{
  "norm_place": "pre",
  "qk_norm": false,
  "weight_decay": 0.013,
  "decay_shape": "pow",
  "doc_mask": true
}
Each number is 128 + 32 x the weight over its row's rms, rounded and kept within 0 to 255. Layers, rows and columns count from 0. Numbers have three digits each. The size before them is the row's rms in percent of the matrix's.

# layer 3 MLP up, 1344x512, rms 0.0639, rows 683-691, columns 256-511
092:122188139135098153107122124147139135199115163106156128142163077189136202161117126082112137109115098120154116188134142134163107133078133117122113139172124148125101118109119089167132096076064124169211101078120095099159123132097150134170121175173103110109072180134165105091101127153070142130127097213113144131138119094129128095157103089102170140159143119119101119024077080135098149101136163080071135160121115124109167145175158072129076109137140141129126139121121113088076123156143133151155098137143110163101061143145097142121056108112106099132147155106142081097193170196113115155166151143178082142202123113122109149127148086128114174091127155170126182113127104056117128119108147105151134162089043119113092131100164160140102195132160155107149107137081134147106165134072137
103:103168103174180111120137149123074181075108094143142181116163151125109101101112078161153167121144118056141174162113130156164091094090101134125150110151171123167129152180076088123095094132216112093191155145108055093103131176064128076232132117117093107125169138121120175127127128166161104134179150125146169072069119135144124180085155128124082177126186133100120066096128155174102091088156087105154128100114161136098169144068044139007121114096148138145133129100130172109108125137131146087116130162088157157142105100145138032112164095135125089169125155132117223116167146106068137153078149143138079166155108123154101147069099141108193161098161060140135122138094132121172146144139088075124111127150146127159122123121184173174142105120090132080158149132131129093089119105179169
114:119123132133211140074110118192176072074143166058098098119128086088138074089086113117126111203102091047114120081167139131113158166119107063109142158179122130148096167145102081123146161139145155131128115127156081166112176109131113170125182135117178088122104083084120139172106077126129124111125084123100087189145104112090129173112108133120176149101088121116082175108130109111155116086158131155188084140157092138106091123172128062134117108190099123135132150158106121169163126113140100091116140189102126064169136114088163110107102166133118110069081143126137087171145199091119143140111165191104138119103118104061126166178153145137105095116154173120113093056091127169107143130109132170134141118112080116159107123181089119101103128155080089061156132122102149109119131089094163
098:079204131103108107162170107105131233163136150169138160120140123133186136140143115172110129070082138095163168167198135148161131108118173133163134104160101093128109102140133146097110133114159135111109114142093208152134117113205144117109134081092130159113132184141201137117157135129114109103129154095097118143124069119095064166147139112129092126131150167132112095175141127132113102151097124218107105076144156150106120123106158166135156149104111132073045052124126141172118167134151080160139148111174115145125130150186144136104080105138143190150142140127101144145132126119061125141199137164124116136151089124116160065110191156111130137135132111101162082084134115156135038160131162140077122161213128120112081149088090085088138109159055140164078168181157106132129147159091086
104:161092141154183147132082108131145129107107107116123101128162141108145118126139105161078101186099178107133093123110136144125155115136131150147105161123181139102145093099159153182168120160110081125134127164162156091158042150114146141147172124099193087142204162128133119156107117157143092112091128171151058186076129097132117088128077142160128148121112165144116173073163091130126081131187153134189187066165126139098104087086126103176130162120108088157127071095133135109119152092154176128152096143112117143128086166114143129105147126150150094168089100074131128138162122105130125113144116169189127165123158126122091153113186137116166169105145084108124105076139162105108105135103111092128165079106143183093125181180069127096127148099110105133093183118083147133173151165179158
099:109124169079164123148113127210072150167139118125087146095108139083055121159139109124130096154147146116144111120110123166175071119164163142142157172121172141095155120107166126142126238149128066094119106143128160144039132053098128086127151108093110158178063119050128172146077120121158046095077135086129175169118144119119146082118094118115104087134135146160111062173099101166141102128140162143102138072068090171118125133113154118145153203072105066090121145136107118179050144133117140118139179137082197147159123114123098098199201138105097153174142112120145094120082119122146107133176160125101123127104106136143168164140079122097180151154144112130145126092128130158136123163087079151138169162153134119102108123138161186098125055128148162164144099127075140111199148123151138
106:167095127123185119141122068078127121139154153073087165074118154109087081145168160167120154102136108117128093063175147110088134163121137137128128175100116174133114176096162111139196100073127068146196106118099147130123094090108150143107103160147153105136120174122131131130125172096160149135140099086139122130167170094134111154111134104151143099129154109169120171109098128086133127131109127085138076135119143080134127091075185102131124106121171087088153131111114167087063147175136110137148117124084092138118115103177144155097130129088099127146152080119099091171100161134166087158176131180167134129132107160166095144090111095169084071176123196029181122115164072167082130148103095171147152130162156169145100098088176104087109164171153091116133098127144105103175171174107168
106:080147140152081133096132106151103158172148123096079123080175182144095133118131144106119133150144107104166148135120130148069143128189136105080135128120147162125086123122067123066104117147076168109090099100080133174074145141089116107168122168087085122139139128138115130144078131154166177127142080116137075158106197143116103140132084128114131115120121200160175162118116182139125078102095144110137184185150081099135131103130105170124191155190109180081158136157125223132155120140165152161160147153116178117112119149081124070145131152071100143092131074152140101127137183098072150118113102125055128093057108138146148122111116179109115131101115108137128107106133118162170084167103113141114184115102082154096161074132153226102155145160086150130082108105115149097061141113140085
088:155148076109062087120129081139161137125100140125162128130141099109143149066175129167108103120046156130080130169099084110175106152114142158144070134149144129117128117103090134121138094210149134107061121119088105122101153148154112131140126132145140145116178126067159136115149173146125158124163127093148101137156087129162087134111119122182136077114106043083174118171144147040172152101080143092121130104120108090116133154164139128201164162107176130154097171151114109169090133196094183127148121070132134202066127107086167114100111136090139139120118125069100149215183136147084073061126114150134071139159130100073149173133140123127106134176095179084147116218126072140156108165098116143097150096073090072139165132133151126155111090095095115082134115138192100122073099149059082
# layer 3 MLP down (transposed), 1344x512, rms 0.0369, rows 683-691, columns 256-511
089:093118171106149122188051113159135164150162102107121136143140132181134219133057176149122143161225147193092173156165118119125104144161168155169117141124113116145169165063106090132151096150112150188166124182117194125147115120135171143162163159109088118122133170178093141070120147074116116100139113117107125137145129117112121116145085169130182144158133102085116081092156078109156195148135168113107080077124163124082096080163158110175055147127107160121132149067125201092136151142114153102178070137158086146135083201087077116121109195103099088152121174117164124149128063142140114095148101136086038109148108158135122148137063100090164145128167119136148118119133090143124116165086153085128117140158128162134125149180162150118118120155127122116135092134092135146151141126160154
104:155110156144157095083091153141149116186094134068138123196164129176083162137078144075096088088106142183168079088143144130130163165064113147154119151081126122167137157147092169147186136135068131133150110115148151114138077104147134170130100195140109125112104146141151128132154139126120097137137150111094086103144149159127136114126187131141117089144095149066120131135127117104116062158120207111152103204117155215129137159211206157155182117111133145134106171090122144150139072078140098185110112084108139080121115157064147133156092098153129154101127186185147079130141128157152070125153096046170161103123103123162124127132095156168112069169122115136090126147128111161148086156105176134179069116142179181141148126166124143123117087107133157097041114198159118161180143106085083
102:092142119115125139120107138055120138162156154136121121171073131040091077148143115140118083098085195164129142139129157144073130076097094172133190107129125148182129127104177127079123126111157109097123158191127133099124126077086141074170143131183089101151184147082121158072149131113149126197088147171146187110111163136122161082143100117135178123083110098121174124147148119099048162147087151109044123125135165103135190190113072183130107134097154148144151136157107118102174166180108169112130180125159167152131174110175175161128115118132181099165098115123103126124123077132125120107095198152163147115048177140134122124100118101088145152122097097153153098209106103111111117201098091142161119148134165103098076115102181081116110149112145124134094122126138153101122105140183092
097:082149115167129134160076131131101113147155079145173166110193104123113141116079128106136116141114177109121136138114147147123134191074154142145160098116103130109086127177134152107185105084171068135147096184121158145119178169145107103181097124091149117109207122127195141162088144177086120101107101160151135085053097131097131154073077079129064153151116169098094159085193131111081116133070110119123110091155099162085126119125171125084148177109154036096100208160125182153074094131158100178113105069100110139162131149129124109112092081101124087145122110103138164090136142100168118121167184156136089146154102100143103119137158174104121070089169148100137147082081145120147105162103170127186076173167117134112088093188144139096055056116108104116138164151127101177106109145083173
104:108152089077144081102094160116158151116126093096133142126146111140131090106194152149113101098106117158099091130069204110140171092112203093143096194152098146157168056089132114166123141167143120123133136154110137133200098149130150115136135116141161129147160145102127125146131088103169063080132156125161082142140119135090078132135119142146170131102127123203097168183166117083128107177120149173117140137167153137145091138086090174078066123163116125115117096089126121108116140125174165139141119073138146136157168145137167139112152196169160044151140068113166154142156079154166152160126182163159064125118136160085106202114159131115129128059148102099178101110072128147118129108096103166183171129095181194081083092146114159050114117113125112146104135116123184123126128080155129
097:100142143185145093106141133097143128140128109123107162160122131117101048165148068111148069187137124107133166064140172131126116121111143165114117146171107119075090135080089081076141130138150139099185125165143129090060146112068080082150141110123121147108180102097133108138102145167111095111178151079148140145123156161124128138204112119147106127142124197182095142107045088146098155139109156114098169084123166101110062147130126096168090163125135088120110121085110088118140120169180124146133129158140126172100138161127134128146133099123147136150103103101154065097081125173122152068150101100125097112074100081129118154170143135142137120150137144125096115115106104107187169074149088145150144081125148134096201177085182123094132083105168108152126136099125075172173104150128160
103:110137124170127108152112053074131155142111164051137096118121156059062211137131186147122136151145091105082151129139144122101139106122121115118085182130112137127123142089153132176159108122191153136129025136124080067102186128111177146107105127160052170190136165146174117137142186129121083115153089094167131144121108112155105187147089100120136088116163110135138138090129050138153078131134128108138094104128126088137134111117148119139104109128193085095078148091134132161121167116194127054134131100115117105144098107188118173135161168093034093135175071172151119126140079091156134121135170151107120113093099151148142122174124052159196062138133116062100165107144084145097140155152152121105149118171121119121136152079149095030096115114037077154060129108091128093150199113101139
100:126120142082152099085117073066131083103098096151114139172051182095174143122120143147171160098176153144132151152095097150170115118130079126156123144160135168114109097149129126133132086193155081105129119101173123128117115167096105119150136080140134133168102166152106083127150123136093149133092083192102065113165098145157090132096095134123190165144172069113146086143095112092139107083176156141167080104075121164098168160117129093105099089083144073106100060092128056124060117155126149125187102085135113115197162141135106208128129136117136128143102203078124171086098117128113108120097172098188128192178149173133134099106105098168086102156107136139112141136149147137078085109175122155186084080141149117135126114132090107165102114125088127156152137192126090106148110100090157
094:149164109160109125138054118066142155101106108148097117097110130066087108151091140111094086156127105160161149125128100112108130111161149104107143137099133131107172219077136130155094138140111112139134113103133103168120166159064152142140107109100185075135093103099111071106095160118138109083147115073133138082086129149143074118166159187113083175145069091116125153129157136142132148131138080158176177167109162119094167115124128145139169151152068155152134125129107116108185124140142089155154166150089121068123131130115201149088087097130139152072079109150117082129076169105122162115129155123134089147146172158064098136170159133185144128076071094110089112165147101144125073145156175150146140115141085153117074097095182117114113129143137112117103052141099091165158105118159138
# layer 3 MLP gate, 1344x512, rms 0.0631, rows 684-691, columns 256-511
104:108144147147130108111146161086142229094158124167130132120107097080148124121141074131104141130114097100106135150150130141143104113063138106159145134151120121139106070133108125132129095095171117147138131150144156112104147120107115113211130074128097103178130102078122167137165131196156121130156154089177150129126075195084144097124088122098135179083126155124164098112148145154151174089104085144154123102117138086117111117059100164109138192125092087094080112133151196188080134187129126116136063196162124139120100104177141087157142155168150114134163078044123161142178099150097158142088108102091172111109150138112063159142124144106130220097147126100131127099134143101153097123147134113126149156156180144144104114159147115151163114127078106168173144119030140081107135186084157
106:089140116144130151163099110078094126147189139142156186104170155116077126086127135147145111108130111146151123140116122222108107050146129111143195114152153122167146067116077099114091151211084071142119079093080146124147159176124152123151096158118114144124105143166104172152053177132117074120181120138194143137124090074140189123135176198085066113145161120167160153129129227168201089144171091076150143157123110146126097173106170135110126130071137149153111165110141128085130068200082095153087089093165141098098098178141137154117123196141163130131125165102145140156177165165104149134159000106093112200085141093137134115144195119191099089134148144162125166164151178084150160113125125081177189148150142086122152145097189153081137129081136099078113140169098086123124105108090090
103:202128093129127128102151072102069071087143125109150147133098104072115179132114120156121116118159127117066097104149162129089077089135069122115097114101124082134100168108096058149118135103110136133093133110098165160063162057110131138087068179132119087134093115140115134137165132151171126166116131173114110128092088099169129068184123105130153189151148171121144123132159138136134147147171165136178161108109116144165095168144153152114182153143149145080142122138154139139129112101071147103104178169145142118108090159111095101084186118100175112083125128110084150114149136109171141112132136063124166120093125141107144146150113080111159198125171093103169088131174136138138101132167039138137131108108105100049134071128114099079125164165120099096135180042156140162093095090085180
100:102146103117155092053141118151082103094125123083118072144162098133152144082146167125095154136074114092101164099170177137151154104098129109099124117166122082102123068135174141091135139112147085094153104157089103169170116101090072082103142084185144140097109137098150085099132111055116135120157076096146088104147105156137137106083129123114093028139153101169128117162122108126139163128071116150097112134114145121106118165156169193142119114163162133087152162106143165120134146122152147120107089085154118097095111129137081123151116132086097114113109137101096186160151141168127141136131168152066119180136133172084060167162041122147161101196089143107165177079081068114107202126168101127175096129170072120177147172118126133048107144141124068170110092157151146104080090115104124
104:131146128078139094118139132154063087196069093163051105104082158135074138151159127146153136126109170191188122082152106148119121137179116118138152148096166109147102146230183119180131177074155107133087111104134158186164110101152123098116129160138150128112140170130124110130111149165128132140109120108105148122122156133095126020075106183111101124122133094118092131123111164153134084131024171113117092096084128128098147081108134102165150183139065114130147167117139135131129046103123137132116144110073101115113167174139127129098155109081178095165133077120190140154154128081160099146156079118147136140154194147103143092089100148106115122112139128114146100146074146169203150165103134141122119174142114158173059096104106148150149082145095129119070147202115086149137084057131095
099:132061120109130084137111131164111149139175109079108146155160152140104138097091166104160145106155140109126127104113134155155074068142165106110131169155088153139129183156131113166174133178135161137109088095109157097113106166109092145145101103086103131126175113116117153086187162134146123146146111102105142113129116111153130119053160122144083108180113149189164114091081096143192078108048176126176151175082097086125065110144129115096118106114146173164170169131160154132145163141145117165115098123136054159155118100105107147122165150147110135112159098164076023132183101076172176136151137090106161094108104082069140077101095147145139130101087111096091111135100105133126122138050129162121152144165098155114156200094191165093163107118102145162126123155107099122112142099216098
111:118186110121139159088135127132128137146092152089074105090079128147172120102078119108130160172141109104106147066098144137157127064112156136067112160111181130086049098141121156089095104177171123146144185118172111107117120119066105088068118145063095117161104155164137107150184171111135206138167117104184078125149081164138156121097070081118088117151146118117143138133092078150146127163122122137192069136070139135173146128071148084118176120171135152199126178099132096094111196157121072143144163132204147133150138143171105152061119152163069150089139153136137149094095126093125126114123145136150121093160140122147089110122144138130199176084137117148075092150094178126096100104181137156135139050111171158162120122116164153153168070155157110110126166151142133128172122146121110
093:072107174140173129131145138149128138113176088078036136091057103209117129168069128071154104099156112132176120083121125162092080099166125077081188125144121105107093110185134154156163152168164119048101131135128095131161118103115134104140105134126091139112054120184140091098099099145152115149079108205064207133139170120128145123037127190090147178128131184154081114125122127118064096137120115162118121114113119117190114060080139106051095144118112174094190122162149124141127172076162101108172139102152156127152164132127072138096128136104139135134200091131160132081128129062130140194127102134120178130098115093161139097152097160110158136156136123104139160045118209112127122151152146131171101131114152143146094153154100205127162129145111110181133134066076152095176156137168111